Weights of a small GPT-style language model, trained from scratch on English Wikipedia.
Size: 16 layers, 8 heads of 32, vocabulary 8192, 27.7M parameters.
Architecture: LayerNorm before each block, learned positions, biases, tied embeddings, capped logits.
Training: 502M tokens, 3983 steps.
Each number is 500 + 50 x the weight over its row's rms, rounded and kept within 0 to 999. Layers, rows and columns count from 0. Numbers have three digits each. The size before them is the row's rms in percent of the matrix's.

# up: layer 9 MLP up, 1920x320, rms 0.104, rows 574-593, columns 160-319
# down: layer 9 MLP down (transposed), 1920x320, rms 0.109, rows 574-593, columns 160-319
up574 096:609528559619523461497495550483612448481410468448457485452467558445484501556427485476487431496556490501596530412531495498512534397469481470481543560398510462500534531467498509521517481509574557467536509422449506428497503470492541447449435440465491489550501523605458553549509489386487522552454393497552554477503489476549643476426453427524483462416534469521490518523484510467510559548505437529480471423585466580464499490437599479426554522534548564528485510509594463512476558455568515
down574 106:456502392492539492516576465546511516451424442392462445493454510442427395551532511465499482504435513453546539518536456527484602455436341506528521387543585495423543486501461571482447470516509596539623568524507437501500461540526522531507452455513453538483434592558520552606401513482437413488520489553576509434505572502550579569527478408502453470515505442532419438465565554444477515500389519451474478554535387528490526467464493539471586553529500484506508568382484554511479428550557520
up575 098:528447512503442461389520445426493565565590525417489479466426452545523498458447554523637465539532561469508485441537486484456480537556584537474468504516425508494471530421473521473508432518544491459511509516466496513601480559508517471480448551454442489462495548482490468494601488564451434424502501437534573571506452518578525502453438527512427513567517507533566417468473501369504453467476459503574474543524557476521584607467494425433472512533462449499494458491486546509517413417531526
down575 098:507433495453485444536451466465439461441566492522544555537496569513450519475440588466478492472485555561483451441487548481511485540509521536522480504489514521524530555638427538436471504436554447492546490474466576446532400504517453598470523509491447553514495536565514471457496444500614472566475496483457521480488390543514567520484530330501486533520476461534506498451565483552548528478509546511399553444586488495593492362455463549556408427561608496376464489524511477448502521537533490
up576 103:419468592504461498485512534535523580471498558422615447432491482510508490461485564449516459532461435511518481492557426537552435450466534541477553526422481518451431517540451526486505545458399486500455481386513568443574374480441505438462493449432508517502513472447540472553490530584430557461505363512503510593501342472436488510463451551589500448483557520498428473527660604569415503475487501452508530429555585488519586500555528496484401485472648568414431496470407505574528596573565456
down576 099:506578529516449473464513472573530492506568546576391462561569472506463501448561509542504561469455429507508481477450553484499528523496520477537451541448468619445458487410620635495412415470574467516510472520419483539559539384516499516521525535593565449495425478481480472452543537512545526438445534440496577467530473550528508505504562512564615497521429518568551521507503498600565532520451536508520478545650504597397538531481523493449451561515475534500479519474466592558381417514481455
up577 096:457424516467467491520465577417502512529453551538533500564553454631451555479491489537460454443412544409408530531469471512532558435570435583548440617505508582629514418418498528489505563511521573625509536533536517411514483455424504509447549493569531431496524455522532460625487539533490498586529468512455570494544493499552426545385488510437459449526526505521472451493411567505467550492459493528572471548488483578494515499532408471536459479554457549503372394491513527463431449370462502
down577 102:504472439512481442424475483506538570453421507562515559510546640572490528427604479494464529518433493431447568405505508520553507542473490481484475543545545477614520541437526489530568503428555487523495500575481531375497535500500530463545545498481535576453443479586525489467539535448485560486545476560557459452528546555582417544490561551421483430560572482443489562452543497609562481398484551421526430459469492539485402586494507503470560497524459497526432378546476535550502513497524423
up578 096:478368558540419384453538568555474513520503454512487494485463490530503432574453532425459600542466538492612566522539397551457561489475494462448387443523473365450495489521540551470455362564467472590529441535427536419492567556456486559448437477611461525505477516449445442533549501532426541497426482553494482477507546489406539524537625514492452486426516550564478491516547488547499539575387530488515452502375477418511461500484519449595555503604497521517510500481497470534595526544526401
down578 100:471407514488507526463530465532520416482509526503558505519539460482546482619481524480507509500496545459525509471565529476497498530561504518513520511554504526549577486483451421446541537450524474599460491441568451448521501494407571393603516549558484565480480508495517504475489485470459428566549573529547570558483355431466428465499501596477476565466507376465389444518468497436471560525560442513518528502572592479494378440531509525432491532493431484511505515509384537482588498475510511
up579 094:502534472484433466555488508466462549468519472431478500527414519523493497541428544457471395572464546511533544479402564489540562387449509516481465583460489472512566504510451554497436541589591528456503478492528569513449480534601548491456435503514481522471489559551598409471461567580546448426495471499552438454503536476496533577515520536493585487550571444558524581530501590486405488480492524557505513402448511467462509523458571466453512555552460473548507393435590556513488574433521523
down579 103:484553450454495560574503542563550453467564527468535478481498514570420531461506489623475482557481482479609431494510473381533457458465539487522549477530529503501404572540486474452501513512533553512628539523616527517566553490472502438464580440476504495505401526473432443536487438551498558584439483444534553513459545429519325474498584515447478512383472518481596551512446531436510505454504591500599495569436521532507500499469556512501461441527422503494476373506467445570460493467523489
up580 093:507447505497468528511450528383458584470496429417543475419544526587504470521506557550454463566554520473510514583585493510493509403602520494497518563530551554532534559478488585496482563519503431453575533538420503526488508489532427557501541475504438522448531534541435456502368485503467380447465532560490507487501580463404524475588557464481383466475563458554529573499517529473482571502414402514472560483485487495478524459581542504495545528516442567544427464487639405432554445451613469
down580 096:516470598457527575473578564520455488506498388510419543480496500494527444505640486447532562535526547450507555406476561431600532476471434515489463509495436519452460584439438491462411485415560499449551450480501494578520590511518450588461456473530476558482475514543376440508476454504493456532515530547539546413444529416528591528469473445621450456491499492503452553521621550457435547477536493522466481501432583472555532487488513464448563419480408524481580519516405527482490451534532451
up581 105:394467479539584527588487453531512534452502490618504462559562479546454557546544471449439501553563403439527412515483514462480383547506531537567531533511559523515468448506489412471476544569486540550435436505447504498506496570544526511435471433540523477612599563530512472443515590402477466558427563458520524515440473449501531433556527488456503497565568444482491481531488589410483455545475464449417467539542418432542468444571485525522508583507534496524534472556489478426467470422558605
down581 105:466544570523442482559510484485537452564560494562416482514607545436585542434456602481509594460478453458605547577528535470519492479452542525574452518611458553482395558467509526426530426559506491505463462523533555485551578507542452458572445504438390512509566489506520520536531548509521478545509484533466488501459499488476570485513505482525390496570448536536492459519428541569467627543443493478508563527563437508556516498557480543475638525437588413386460481418480569435419501500483423
up582 092:442476455478485462444562519598570445522492452440628398513470438516428435454569439460559609485390488514521559498553608463474483498476450435435541563524642569551428432513568539596560458512503530506520410530473560491463392584436520460526520570507492461572526544477522553447453481445554546552533563398481511466487445540534452476503577573533479500549481461516512493489518511527527528470481497498450561559516558465441497504418547487475552477600525470573525424545539486470538427541457536
down582 094:405467503558416492511481512495464516436582508485565638490472538478425473547477482505400514543497451511598552525493392520597525612437572404604473510509447512446454464548466616449533579577525505475469507492502460558492557558503502475456415511455494493491557501541550520508526470574449502410480542512568454483496430535542509495421527479399461467379582496439565473414591499508496512485498478512562482395553485540535442440422532511517406444427515384570453431525461471440442462559506479
up583 106:571545436433467563503419502505515471519416521443486570446543656456437496416443610451467463560488547509508535413495491577526466414489558530529481533474551430490575702507577450494506460580496552416453534558518420478492523550473506561477468465536598528549505515398477528516513521428485448454443413531499508532584528527463458519465448456439426536466494430548598436576448578513467449534479583443472581479518513542507403568487425481502429494529589469551512488546508559529491590464474447
down583 108:469514477536464457470485540582522476516433539457568511466472604473484495543579487484475444495465572424436523447517521494497455487465468471507484477495413563542542506515547487569603487520561529384463527511502520538486502529546483558473461557478513440565449588476590523377573516548535521535578547488499447415431524418536495494540478474505468546467486471423556497490487454535372508511541488499519458439512513452485415430456493658652445514496455467456624526447552466542485504485488555
up584 108:431473523454488504499426565551419540463560523436542540501503486543547455384556603556487477579482506584507497542463461500489490520488503465393473552506496509534615507513581394565552461460585462432538523601509409632444517501603487463549548508451466527472525510422520508483508475506573536477591513477466503525508494495444529520455488522562456544507463528446460458427478549430553544525511489557407513417500432446432496516503523520511405506497447458598371460506554562540569531554575438
down584 099:472538520572469496504552448369563493534584452441543556441456495497576513492570471522396574533626505541538547557520484603546481452472552430498478521482478502491416536423494500511502483574532428544429595565504590428450484559520585545580430525494544498461422564508415515459429455446508470510563547541538481479391438473542469550496530442353448415474468535515466498477510516457518563546425434538497567516475474516541391399492390453517534498434462490562538554490493492543521520521510578
up585 094:497442508496556526471530498464587489491460519525484408583503492523485592450403534386432425544532469491398496541530531573565445460354529505491493476479468518429477480494453528511609528528515464545503550495502549569433604610601460526531446481544500570413384465552533523418559475522454408505520432515496465476504469491453446488577602497535542504523498471489507507546473476384503488635555462394536533490459495547425499468481447489462545506523576507543479410438477416529514564426498459
down585 096:552470588489519482505506527571486512525483478646449408482441539515532550480459514455534437455526519574501549513520449511432500571552560535470503479451453513557605480520466520467533510410514473506574512384474502510512515511464558513455529451471524469507565495420495510528478503481509503437481573553433570420609466485456538455481513590438632360558513535539498442526500464514451532575505526490476459462418424435549426529388474491477440566459479402446426453537491442482483497538582420
up586 092:398531502506533527523497492607432471463580575496603501591411511406609582484513563537510507472445474510492529584521521466514541486464461417582509558438413486461456502485537481509618610500541462492555514526525476556482467468533579445436475499397473494462495495505529537429487481417558459550511536551454422574511480569539623443496483470453559441567503483456545537519509500434490575471418402414495519560469580496574509534450594434520467492443460501449434511522519514525507526494456454
down586 092:526554447514580596460468556445426532513448535501517644549442554501420548407554411489503402558512487483481542509565470543593520536550462438546628482521441447524509432425586433521497437550534460497497525559448520431534421641506477409516519488527615482503513495492477445462476551451567462485411486523568406587535503423521459496481462467558586395551480460485517497587587523461499453437570484586649451428465498404461501548513634502519516508524496514478467503494479573480480492523420537
up587 098:484611544473470503497518460575511524470445443449589491557445573486451436498543486413552466485468469500468431474592492451446536465528473402468536492631489390515468590569473473470528474467508453490480485472468377542554538465372553541501469491502487462532491498504498606469616535566489485550483535458444556532452419440542508497497512491503540349606505462563537492500493537531499544510485434466521535453444460429575506503468493542493458551528489553483510430482496456441525569572334472
down587 099:509476526517507395437535476415469565528425410467508482493453482545574510536612497420499528451506475465451438456453555408558459448552530437559518458482564485500500466561407469557549465504505595417470580530459546526458532589465518424436575544501399509496527503476468486499538502506532476507577489547431506561479440563526496463465410571501504477397495523451491478514527474463545543492681506558479462495471565449385443557480437461481531466589491526477593518564574457514472540414470565
up588 097:502482522530410487482511451521465472549466453474547426572543603477490505464581313455412485504484520458521506577472469519560515518519524527494407485410401479539465482499532492529472584556552551498567540524409551536429500539549440470542432557529505494429571391473574567479512383456550546537493593489495564537480463490443546568458477545464534524456537542511564475494433514533453454522424439531448463439565537547446432543476518477444490553489447467464432455589543475444433566523540495
down588 099:456507525507477522409406443441541510462458431557491473522560514551516493444356525541463560564479477527493514484489557476480449545523521515471532491494445505471545483569565475568446495489454493441504573415486449532512623477465473480581492492470484461535490537518497492493565556533477469522538463504527546463582491517461449591526479439553416563482536585522513577481470479452437466542499483415641523612444465480501522443536561531456521599416494466478509512504556465488488462510411503
up589 107:515602537433426441432434538499558510536491448488437474522389486502433505520525475609486542519526498545512482474435559450473527455531407542506569510449559555471452468528524472431566384522526504457517552467440439511481489531448572524474440521501443506552470493540464523448583497520479478503490479495493509435460524523537452525589547433440491591427529587530527379522597500628437476514483506427462601469556477515530489535512460512593461448465474495600451503516437442475538510482533411
down589 104:464593523611523586501486547536460556537528373606449487570506461529495539450552542543424506528533509371549583502467441520429547518499512557467494427512478519541487549439415499536516467514542490421595539453506541526475458491524501545547627535500563503513422506446467482542543535504486494506542539460435541387622495539520509565429529473517525446507503476543435539530583452461543477471496577462538477506528529489515426449454477476504535486511484534412519485519562455538483532489430484
up590 100:456390574382422488416493574557544465375518441460479443458467532507403434526427513534509521511482424508589555520502518517410501529429487458447447582580465582574527460493464542459505436522568500575470529481592530521542548519517430482555534376509575527502501418506496531514416545516587510447514510481495558573517513543489546442466494496546472559422455501531597515491488492391420459487457549488506551487547528472510506474497451500439489429473603505596511439496379495554411551568487456
down590 108:496552500514518579462456424530595523407448435467555504489497439477499523557386470485490460495464500490454436476470563484475537518494441441492544447484419446591551452422520499551496502432442515483441527524486516512531470549537392583557518526456493504551534512437493596493477443547452462547528528482547519582417467498438442429496458493468453463463555547541508482459517519478590479527475460548492425509522607502596606424530505445503427584423594486543502534473440535384556543487524490
up591 098:456472455416567429509574481485598529454440472534491605523538499488510572506469498468493430479476521530436578482521455421472576477505552536438514496654521511439498425518495534496470467445542455497528441476528467495532415527513418524547493536529533458384466457444459456534498661500532503537520493510457515476556520533524456474449455410540544476499458450456568489430403487480433494526470493528444429502566424514580486401536546444579511470495484451450469525497511562593515507487484506
down591 102:453520589463372477500517511501534443491427503480534643480514458496461489472489634400558515398497481527433517596463468490505511509414549468476519498466503429499505496465455548520469540528540529429441376567419479482557500534501463455457511533491556593513434542480512482634469531492556437510452491458545502431529484454460573455499556681518449514575474406495574526551487450496508535541465595465496461554534437449550494506546440531522556506525543444471556474448421506496588455514546526
up592 096:462556537453378467474563523466554518540458465443529602547504578490527482510463483506518531503488482504499589484566511417490519505552564506404580472541515486549559505612412500471532454409525550484644488485455486437572527504512529409457538459454505481509494551408548494518445428565511429454329595531560528444511450534440482456531462499451511516389624460534364509496458451513552446518533453497429491518455454432470475547509611532517492538513561471435474482478448480537436480497499447
down592 096:488539543493483491579504397528530562621531479528455505549438454468516608498478485539463447537488405508461530544556456428486428423464463434503534509488486408546539528511472564481476503518503466510442513448501508511362510548488483476622494475472512553473437546538499492489455524497451518553564469574529625455571482534410509494478506528530488595499404534555425450552443547425460546325581534647493466469464525525546423540472537498453509500507516553494583531537471452527441494488482557
up593 097:539554508518437526441481538470461446516509470505566425548530493563543463471438485528544471468505541497429506521485511502468428486552431516457502475471456489479438564483503417579537483505428496534521528458576427473509447463459537546643512552472488477453527488553566542553541454457498540509394482515409536510491465433434562472510569546474429443561505593494599456470520495475520504547520497396553576507499508542465471518541558403538563525463383424550404545466525500494532452443482643
down593 097:527522533512581435543494458550502445495447432557584531500625482544492382470370547455458557575570469485529441462493517412485553485503552515458628578562478448541569567429449482457517474464437547576548478554489392488461468503525455540451449465459583479511513407408484458528486536556497472500469486443469393457536500606412537470539553535463561468525496506571485606499403442517450509435414474510419508449530514432461539495457588599522466496490523485439454466424599574458566542543498422